Weights of a small transformer language model: rotary positions.
Each number is 128 + 24 x the weight over its row's rms, rounded and kept within 0 to 255. Layers, rows and columns count from 0. Numbers have three digits each. The size before them is the row's rms in percent of the matrix's.

# layer 9 attention query, 64x64, rms 0.152, rows 0-31, columns 0-63
029:098157135099158134091167139073145128155081151115120113143119105107153136103092140151094120112102155134174160105122125129081106137107099145101132101111106122121125135175103127146135121161118154
027:146115128146078099167108202129118140112141112133129139138166120129071093142148125129146132082108159169146121129117122116137156144106173116138126129149128135163125100144173165116145113154126122
031:094128146090177134110107048108097122116148140145126121132117145143132124112152115136131137182134089081086150121117150119146130113142106117142111144139134137125091149113077148117077132119137140
026:152142118161107156140124182147189139128115132112101152136132141145158149153077148109116130113131145193172127135150090143122093103108112152121139078114120119100120138150138132147141119141165123
034:089155164075169110032129122113107116133112163126119096153121112121157147110141134164138100170119094096127122134133145131113117139135108120140112122128132119146109110101103133117162149109134150
035:110133131117129110070128125109098111147129163149129143170121147137115125118141145144087095175118059099129138135155158151125114138121106129159108169128145102128112109106144144085154114077127156
049:146161162112142100127116124104090125116118139123104159103126164112155112104154108118120128151134102121096181151126105122148085158127114133163112164135132081148130111087134133106174102107079158
066:152139126115110133140099139111112139105147099114122136108146173131176118109133102133172171108186145160121132164086087093156113147151127116137162092144132122152119127103138121149152104150082117
073:116135153153168094127127122116113114131103143137112139132097097101095118118154127099077103147085111098110171109172166152122133124105123125134072176112125093112138132106123154091125150103149143
153:174128169109125099129090138123109122141128134114132157108149166150178139103153120132141158146160103163117147167088091107164089140144109148147148130140144104144119121107149136149155077121089127
143:106136108076077101112142139073092143155131070126122166148146136152137097094160150123100135140138137119113140149139114125149130152103114133156159145081145164129149149141120099126123147130156157
157:098156173144141106112164101116065132121097107097110111122120112131142148111165129157149110087138167119107156115103155107154147134126116163141097120106107132106119110066119123156117151095133121
156:107123172104137159128110147116108183128141150137147140142098157125127148121141141160151076165130130112117094128156125113120101168143101198110166135126128144159101143118179144108118098116130126
170:126126126119150126085146148120128091108155179158068079147063100144153089119133131094117121125118131093152144144120108101156129141137138168138139137111136118136146156104125171111163127131118117
145:118124105079127107151124095109133148132141129123182090115117088119141188105082173084161117099143097155105109159129100130158108121152135127112139143146140089119117134129136097093129118132147130
162:131138082134128133126150096122138156126143142144118093124154156132125151115153136076188117147126093147136154155157096065116155101124146116164119143152146168099171106118128151151110112134121145
020:163141127163139167123111180151131119123085145160148132126110138121136113116117166143110145112114136184163125070142125153116152121106157109081129082142138142133131092145166148086134137142132144
031:159105113123138104135102052110092135101163107161171138127136095169115119110173106133149150167130121095102139130117165108137129129143149108156113161128110135146132125102131151115092116110093111
035:115144149095164164069144136119172119136101163107102103136126104106175171124109149120121125139165112138155135147128118135134105107118081152130125094114109119115117128118086118170166149104147153
040:149111093172080100199102119137107134114148084128127152105139134144091100130145119119159131104126174146108143112104132130130118135116171104111128163126144111139147121142168140105093099143103101
034:122167154122124124096101170190174145135115139092122143135139125123161179125091133112124097125149088140161106152152097158139109105099124170141142090126139101122114134123136131150158123124158155
033:121103108126115153103124183133159134134137138128153131147162126157135151127102156137141159104132125152185099141147114160121135101125118153129177084106124149125118153165138152181117139147186112
044:115135168125149073110132130116111086149098177145140137135129126136100153122142147139102089188111086117127148146140140162140113136122113126164107182129146096131117109099138155107146120092123167
080:123149167123151069123115117113097091149099149144102137132116121126110133127168134129105113185113103121101160130131144132131119139129113115149081192135145106136130099088132125091139106091106167
114:140141178123147085113131140122118109162102173133122160114122129131120137115146135118097109167093080114114170136143138155143088143111109149160096190125134085120125111122143161117146105095127152
096:113144157103147090127142103137115095158102152138103140148122105118118135156155152127086118166110086114124137103119134136111124104126117134148072199124147124141138097103127099085132100089120161
139:158123167158138105124164111136126092137117100113155121174131176112140089183151140085124127121128120144106121105109141161094098090142119162168109126158096138134128144159144157103134116107107127
148:147096139149146134149108114135110150107177137115158135147152093144150126129131132127090121083131114140184134107118115063133153074124118143108137127108147103164140146118153121139129077114178126
156:159123109129122144109105120171142134116081126126124137109120149147138161142143114098111121132179112104132134133135119154108158114091097154121113117100177122096131177090108160155101142174099082
145:121081128107137108160167144092098115103110140108168147123118131091142154126152146127147147113119151129135169129152079130077106101144137109090134144096122127162107111134160138119146180139111086
163:142145127118119145131126074098145131121178113132096158109177148110159193168122111150133106122096132133168138104090162146127126147116179154130121129120151111120136138148175138120140158142130118
146:130127087140110128137132066180105140094114151119141134088132151130118134134126131106107134135102153097128084127134114128145127103147056128113121147149158119149093082145084112124133112119159162
# layer 9 attention key, 64x64, rms 0.145, rows 0-31, columns 0-63
025:150115135124127175158096117142080161097153128143093112124154143173122126133180128116181185154099131123099154142146127088107108110073103123146119149115134139119135124126137164126131107125119126
032:112142133099168127094150103106151106143119134135153096136104116150201153124145103134133127182123145109113146125100175121095111138111085114091117096098144110102125135162096113153105120115137111
035:143108142140090106172116164141152152098108108139130172119140111104102132149107154124099121090111133140146094137138068135132150122136159161146132159147100133150127112106170096127138145150074163
031:122118165134162110083146115105115107167115172130159095144103090162153146119152110143152129158122145111145137154102197107107129148121111097119113096111153143113126146147102147152093151130152111
046:130108068166119086088111130096088105137130122127139128134180169163107142133144105116129122163100074125123125145137163132119100130151108091124117102141152134119129126141152152132122120107161077
049:100098140151137082091100131100079097142112162134130108130150115155085162141123123118131085176105092110138125164123160146111092115120133071148116097125133146128126154129128133141096128141156109
046:141096103120149108063095152109104131113135099135155133122181152134169142133136110132119121133087074145099124127133145142114117155141119116121123124168137173133119100131102126148151121094154069
077:165137090092117117137130129132189145118133100130157142136084143125195113130135104148134181101155143141134124130113107104145179140157141169094166122141133128121099099142126147143137153117113109
111:113119100121125145133153101121179127138142107112135137136104121124150113118123106136127158118171159145117103145093104104149179118158121133108130090116161138104123124130158166053159180125096127
127:162152087099100108133126132131175127115133117125173138129055127141172108131136104151150174096160130134142136132110122129140166137142152167100156135139143103124095093140147173149118139129130112
145:120118075145130150116111110162121126150119116124135149124182075133173099163146146153161130155163106109134168101169138105140129142150100151146185146109122110128130157144114119099134134109134101
152:153138190107111137103117127138091130101123154125135086089132102100155108127101073117144094139119117124145120150113125135110152149120147123145150137095117157147125110140094129088072169089138107
154:111139106113114138118118171143130165100113106101114116104145160129102145083154123156091089152162136127124134128099133111116141105140152156121137122125078135127132128159089185132164071093155128
145:140139145116144113140155122131120118119138091180101111136126147122183132111134156130109052148105148090173117121153125140138094122139115111087134132156139142136114101108081147105161161162111138
144:163137153102081107121119096117136145108158117140161102125154082095129134082141124132105131132155117118110143134141143131143127105128104158124062176163078139101107173138121122116147136152122153
146:171146158117184112113136132146144090140127140162135163151187134123116117107129144124155128118130161109128128130129115123146168142135117154086121173112137149064151101147141157134113105088151144
022:119139117131111089124155103096113125174150138100140111156118111157147117120170066135138119167119142091121132126103198102133102149124107115117123150118175124112117126145096144171124116129150093
028:114140167123145146143124133094146147105116159113103150131079127093139108131100151142096133089118145175148165079137111156108161112088101128118107140148090164142117154156092102135119102132106142
032:128113080164129125133120134102084112125146105117118135140167180164111126125160085103144142160099112116096152144126167123109078130123142084125113124138153110106117118122141171080128113106143091
040:134144185082144154151151141157183143130104135142143107122084093096114123129113169153115135118159167132155124125128100116140176127121107160129143147125096129152126120111119104163126116148098173
032:113101127148164105085153120110109077153123137151147109122139129138106145154123135102142072194140130121173130159109180130142133131140101081128113098099139124113126145132127102129091138149142102
031:123141162141132181160167117131149123149118167134119116139054097123117108115146145151125133133156195087163133123123137098140131127089118138131110131080105108105140134136118118123126127129106178
063:110120143149130121100100144121063122126119147142115118120169132134080154136120147105128082160079085112130139131150149170114071113094124104151114133134123134144139156122120107157101089141163126
067:132103147134153096089103154109085127124114131150125115142167141128134141154135126128111089161065077117128129134149158129117105154124112118140126136146107164143120125115073097172113109101169094
087:131131155156151154116094143127066131098126126140117107119169128131115145107126144112112095147060102123122140114147141166104063137094124096131129129139104161141138146119112121165118086140163122
118:159136111101118074124115153121148137124107116160150128151088146135182128168143120155125145127109092126150144122136134113134150149145137159097158152161113120137099103130086109201099114108140102
135:143145120144143168112146132104109136129099081170159135095117177106133118123133156056125134126080144153099149131121160115154153157100116157142120101108126109158125142134134082110143113096130140
145:118137160142118136153131140128157163106121089138136084151160105128129122165131092133071144123081123144127131148124094134115111125141121112074150169128145134127143173075119162124115119075142131
164:161153139146112171131112146131064118069153129145108163173094126107101165122108132131164137146143122146124147116109122174134149119139122124112161111152146170108121140127094107090120108134142097
157:126126109095112167118189134137134146157127142145151164079105129090128131181157118121150131134111152110176138128115092133166108119140125089094065141109128139136116154159143130112125141137137113
155:126137141124080099146125107093119115118127129138114154095137150099108122157094158137138169102167152098182111107117127110096087124112141151114130124159188120110129149135118181129124136098133165
146:157148110120108094089113094099114149095095166099135143179144148127147098152136092139144131105089163115106090121126097134167150094155127122109123115128152102118141153158153110165154124152136142
# layer 9 attention value, 64x64, rms 0.266, rows 0-17, columns 0-63
129:099122108078121126116105127119128128113125136144137132102130135185143162147160090139136119133152161145145074093129111136172125166057083140119141125134108137122152118091156101127112148124145150
134:142111143143133143185116132137138144151096150127130101133130151120114149120170090128179111120120129115145177115144115110096174137105111141137107099176155088085115147150130127123163168118144092
121:142088135071105102098123119145145104112121075125106144108102116160155163144131134123130131167114151096089122084126122152085133146142133127125114108069112096098182142125129131148117129121140119
121:155128140089137109127146085152128131095141189148145129119132132105120096116127165136090132118146108111116147165121124086155104149120093105138147077110142112133131116089132125128125078137154068
126:125144122121122162098088138079147180142091122147133123138132114081148158134142129132154108109139143097111141147094145094140119129174115137136105096151142114097155097120169143115081117152086108
123:103041116145127169093156134156093101101129131140139134110112129150150104092123107137140147129110133179147124132140115091138164113108118128149143147156116138102120148115092159166137149126110162
111:117114119124133126157159083080142141081159162117146150125108110149139160126107125119159122127130130140154126145124130101119142181143154112093145129143091099132193110130151117097172125115178124
125:144089120140126149121139094140131126145140142144095133102141125143145153070135135154149114127100145137121123106087143110130149156162142132085105138092166086142069151073104101155124091118128133
110:141097154185106129105116105123126114073121135104157141079136125149172146158113171114101137166166142144133154149111081131134123130155102104159118154163104125134156097115140147118136109117124107
122:110185121105130159120104158159125111153117138130152128151141097128105110129083122074161139139114137103138075103125151070113098100129108138080131104151084134150119109119112134095132115121129131
123:116133125096138140103167116112138171092145159065115118165146142158119112140162183123133138140107110153142114132135147126141134163112187118101130133133123165113104147123113124089088145131086135
126:138136146132108112165091135177138106115110146091122120103129105153109146126158187109073130128111151098159136072110138140131172104101087123141139140122133099128103096142129122119169146117142107
112:142098113086166117180119177143093139114109085114145157177118103094150114085084139184129124106095127120145102143100155145132121146113161133139129134101130108117148147125152118120148139123133135
127:145121118131104113162117150116128150170132161161091125098125129079139123114194106121118132148135103171135099197114138148125137145099106119125163151098162138110175128141123120115152127143133148
125:113167101127088111088120106157166086117123153158148113130125115145121117098151125084110118130117119164164110115133092099093140104102158113163117128133167132123137151121083124147106094123124074
129:149093137127135133117145111179120127122090129107120133109138135143104113165135090091130125124134069111123165091115137145117138165135112123084138101180087106084093145108137143130138135138096170
127:110124100149121103128103127124137106153163148110157131101125122109116142133103119118122137146102148109098128168156101151124131147142079143084138104081137127142088117155074146121110093116061161
138:143141115159133112111143145107153085108138146145108108071138115136124078140133145178143134140102087113129150113092106172189141109094141142105124066155107135122144133131125116119130105133148141
# layer 9 attention output (transposed), 64x64, rms 0.336, rows 0-17, columns 0-63
129:115138144132124080101126133122162144126180115122092071152131157150143179096163118104165140119140117149130105115114099117161151130119090136126145121098104113128140126077105147102083142135153135
134:152116156138101136175133123129126139151086143156120120179135112154109169136138092180170121096127126146147118148107100118140190145112114105114143124190130122120132126160151127111159132098121121
129:119109127137110098160132115160151137127146090131125147179133116146126146145102091069124113141140146125077116082110143129132160118145134130134101127062133078129142109109136077143156107138148123
126:113153134119145131121126108137120131092127160145151132089143126127107117150143168140123124123151104135100156079108133144129091162130104114081161113153123114106152127138134121141100136154175037
118:116144124119144100133087130113108155141125141106064151113144111160111141139109127136075105092186108115132142114102119151109161139134100123149132102134135125131166098119128140139114126051093122
130:161091158154115134103149119156098099100144100156157133122114129157195118098120103131128123128088106151144155152134098121136132114154142113121099160138103099105114153143118180157082126134146149
117:091128132111122083142141103107106111103112133125134121185099127132149123118145125174116139115147118117148070100103170106121104132142103102149128127127095090153172125120125140103154149164187131
135:141102089133089149139152092154131128124116114154119127110135132173123132116120160165122116113101101176140113105109130138080134177149118106104133139070160177126116165107125110167121136105145135
108:124135139155113111151146117107150108056092130111134151131144155108156118124078128107094129137141138113138096089114106146142106103139140128118123111156052131154135094099120157175104140122138121
128:078133103086160107086107176163093166156116164111156130092138154169109143124118138126128114138084107109116080139126117132128113107142111144155107102149157113165117110132155152118125131142140139
132:082153119100143118103100093122145110109155117099142109157150102131113077125115182146117147137134108150129145161150143094120162131173175126100171155151125137119099135109104147105149121158126154
120:149151139150099118166157122153148149146079181130174079135169137134106132144129154102112110123095127098120123116114113151141154088088156108121170126119088155135146101115129116119137151158133139
111:168102132108154157116116115152109099131151133121154125177132140103110128132142173145130131116132104132110143125118165141129133128119120077202076166079124117115134088134142123092114155106121108
134:171143146111104134157122122147155122164153144133136178107110111101193119149174143138133130148170103128155097166128136135141135142105106155114179136121129116097150121153096106116098135109160149
112:132129125125071114127117138123134114134104124149155120092094120138127130115086130146123146136107126118169142109104096106107174114124111136110150106131151125118111144156138113108066045170146098
129:103127172128166138096158161176140157092119131114150132138139143135124132130136080139129152127107151152146145134102120123128177188163159142101123139150113133106160106096153111140157172114131153
139:105119087112114098129109138115204134143132128127161163093135120124132123108139123114099140125046133122127126132115134142144097132129137142101126094106157103122127173162098135155160144087106129
147:125129151142161161131119149139127113109155100121084165094138122113140070141127127179123129116072131150102127095115133150174156117104101149113142103134091147135151138107144092087148122151142157